config.yaml
d_model: 384
head_dim: 64
norm_place: "pre"
positions: "learned"
bias: "all"
parallel_block: true
dataset: "wikipedia_en"
Each number is 200 + 20 x the weight over its row's rms, rounded and kept within 0 to 999. Layers, rows and columns count from 0. The size before them is the row's rms in percent of the matrix's.

# layer 12 MLP up, 1344x384, rms 0.0332, rows 165-179, columns 96-191
100,164,174,207,191,214,156,206,220,183,176,203,211,191,198,189,204,213,213,171,182,219,230,190,203,272,204,233,194,192,198,214,229,207,220,194,188,188,202,232,166,214,214,199,212,198,161,235,180,220,231,193,202,222,198,202,170,177,192,200,182,245,248,198,193,192,192,212,214,226,204,191,202,201,175,185,157,230,181,218,213,209,194,166,225,238,211,163,214,205,188,203,178,218,170,168,211
104,207,186,184,158,229,185,246,218,153,176,186,199,228,210,215,192,217,184,182,195,228,184,182,162,209,147,224,187,211,215,194,201,218,179,217,209,196,178,178,146,183,207,172,194,225,188,176,220,213,232,161,180,204,232,181,199,197,205,222,191,204,240,192,197,201,243,206,203,223,204,193,196,227,205,186,203,206,217,223,193,224,195,196,215,194,214,178,185,230,191,224,197,216,222,141,197
099,215,188,227,197,233,206,234,168,186,200,207,211,238,185,145,165,233,207,239,194,207,189,172,223,176,181,224,220,207,203,203,197,232,191,199,186,202,201,178,221,192,206,220,166,182,208,198,217,218,171,180,190,254,186,171,203,227,224,205,195,194,213,220,175,206,206,193,200,214,175,226,207,237,207,176,208,200,210,200,196,174,210,215,243,213,219,194,198,189,192,206,209,209,217,208,191
106,155,190,187,205,230,176,241,213,185,188,202,204,169,207,208,206,201,202,175,169,159,205,186,181,217,205,183,191,206,152,215,182,175,179,213,185,201,162,194,178,179,201,190,200,211,189,181,234,234,212,160,209,189,199,204,164,213,215,206,166,198,241,190,215,187,202,201,207,205,208,232,197,240,209,197,201,204,213,198,196,204,221,198,178,197,213,220,214,196,196,191,207,206,176,166,252
100,172,204,205,192,205,211,199,219,199,170,226,237,203,186,194,219,199,193,220,211,219,136,192,261,213,176,203,197,215,222,235,208,200,197,177,175,184,178,198,159,200,202,179,191,224,181,201,173,233,200,204,183,219,203,232,195,190,210,199,183,206,228,204,156,191,220,216,186,215,208,233,226,223,199,193,205,213,180,182,222,207,185,180,166,169,181,203,229,206,192,174,206,190,197,218,190
092,202,97,229,194,210,214,214,182,161,188,199,206,202,225,171,190,215,214,220,193,170,191,201,128,203,208,178,195,248,180,215,214,199,213,195,178,240,211,212,211,176,196,204,229,200,180,213,195,248,178,185,189,182,218,223,221,182,261,186,191,222,207,217,209,188,220,189,205,198,162,205,201,184,191,172,183,236,225,188,191,217,184,220,173,209,198,196,204,216,224,197,217,176,193,194,185
103,216,160,195,223,204,208,189,239,193,190,166,201,194,182,200,201,196,209,180,195,191,195,199,215,242,169,182,190,164,192,141,173,203,224,194,192,198,214,221,195,235,191,236,203,189,196,187,208,205,202,164,185,220,227,248,208,177,223,188,180,198,200,177,206,208,173,219,192,211,173,186,180,178,212,208,237,208,221,224,230,229,198,183,197,208,187,183,187,192,161,189,212,233,184,188,229
099,167,190,174,187,196,209,226,221,180,176,231,144,232,207,177,205,189,200,232,186,200,215,197,198,197,210,190,214,197,180,233,190,178,224,216,180,207,220,180,185,169,193,210,222,187,210,211,183,218,149,176,217,200,223,191,187,214,236,233,189,206,196,206,218,218,234,184,217,226,204,209,176,203,209,192,221,198,182,186,243,153,192,242,213,213,187,178,223,185,208,194,195,185,181,189,203
101,178,173,181,251,172,188,231,222,174,189,224,201,185,214,221,209,198,187,171,202,202,202,213,173,171,172,179,194,213,207,241,188,230,204,193,194,205,198,196,189,207,190,190,187,229,189,187,180,230,207,230,224,200,193,223,159,171,187,181,195,211,215,211,215,237,209,207,202,244,204,210,178,193,186,220,231,198,195,206,229,216,188,198,162,205,185,197,206,201,205,176,204,161,204,186,202
101,190,170,179,215,230,223,187,166,176,192,236,219,178,175,176,204,200,204,179,222,222,214,224,170,191,177,217,225,206,178,205,207,212,194,167,162,214,193,215,211,200,252,210,185,203,185,208,183,230,219,191,170,233,173,205,228,204,203,223,201,201,238,226,208,214,232,219,190,215,193,211,155,203,205,180,198,220,221,221,224,210,203,183,244,204,208,174,203,169,190,204,213,233,201,189,215
104,154,177,182,215,197,179,226,218,183,200,196,188,204,151,210,182,222,176,190,215,193,229,204,165,228,207,206,209,201,218,195,248,217,231,205,149,208,240,203,182,192,213,188,198,215,210,240,213,232,230,190,211,186,217,214,201,201,188,228,165,166,216,194,163,206,201,177,183,225,202,221,157,213,207,197,214,206,207,209,211,195,189,202,171,208,195,209,217,179,190,224,204,197,200,223,231
109,243,176,236,210,178,206,224,209,172,218,174,160,216,173,201,192,207,221,200,201,216,186,204,187,199,173,154,221,222,203,221,195,201,248,212,220,210,207,239,202,195,212,225,215,187,217,209,190,207,150,183,191,210,234,201,218,185,233,220,162,197,208,202,203,206,189,191,215,199,236,195,196,214,220,219,185,182,184,203,188,204,147,209,167,221,179,190,199,204,211,184,219,172,204,209,239
104,192,162,213,193,229,201,226,198,152,209,217,205,186,170,211,192,215,205,197,177,183,223,156,187,191,183,199,205,190,195,212,199,209,222,214,194,198,203,181,184,198,201,214,184,190,214,216,208,227,160,204,208,219,192,177,189,190,186,224,201,201,185,184,232,194,198,173,231,264,238,251,163,256,183,158,195,205,203,219,187,200,192,209,210,182,175,213,203,202,221,209,223,210,152,193,191
102,182,197,188,235,181,221,205,193,207,198,228,167,198,185,177,158,217,191,236,205,186,189,175,202,187,176,193,195,200,179,212,221,206,217,234,198,225,202,181,249,155,209,215,205,206,199,196,183,208,225,215,197,178,190,196,208,202,182,211,174,195,167,216,210,249,197,170,216,214,179,199,195,209,203,209,204,199,164,182,176,201,177,215,223,196,168,194,196,182,227,183,200,206,183,214,200
080,213,172,203,185,211,195,214,179,156,203,215,224,208,205,206,200,191,178,198,193,206,210,210,211,184,209,137,174,210,190,201,179,210,194,194,210,218,214,201,237,193,184,156,190,204,232,218,199,226,200,190,218,211,199,199,203,220,220,227,184,169,228,192,181,214,225,192,242,225,225,218,194,216,203,192,179,197,195,201,255,192,199,175,174,222,263,203,224,207,190,190,198,171,215,205,206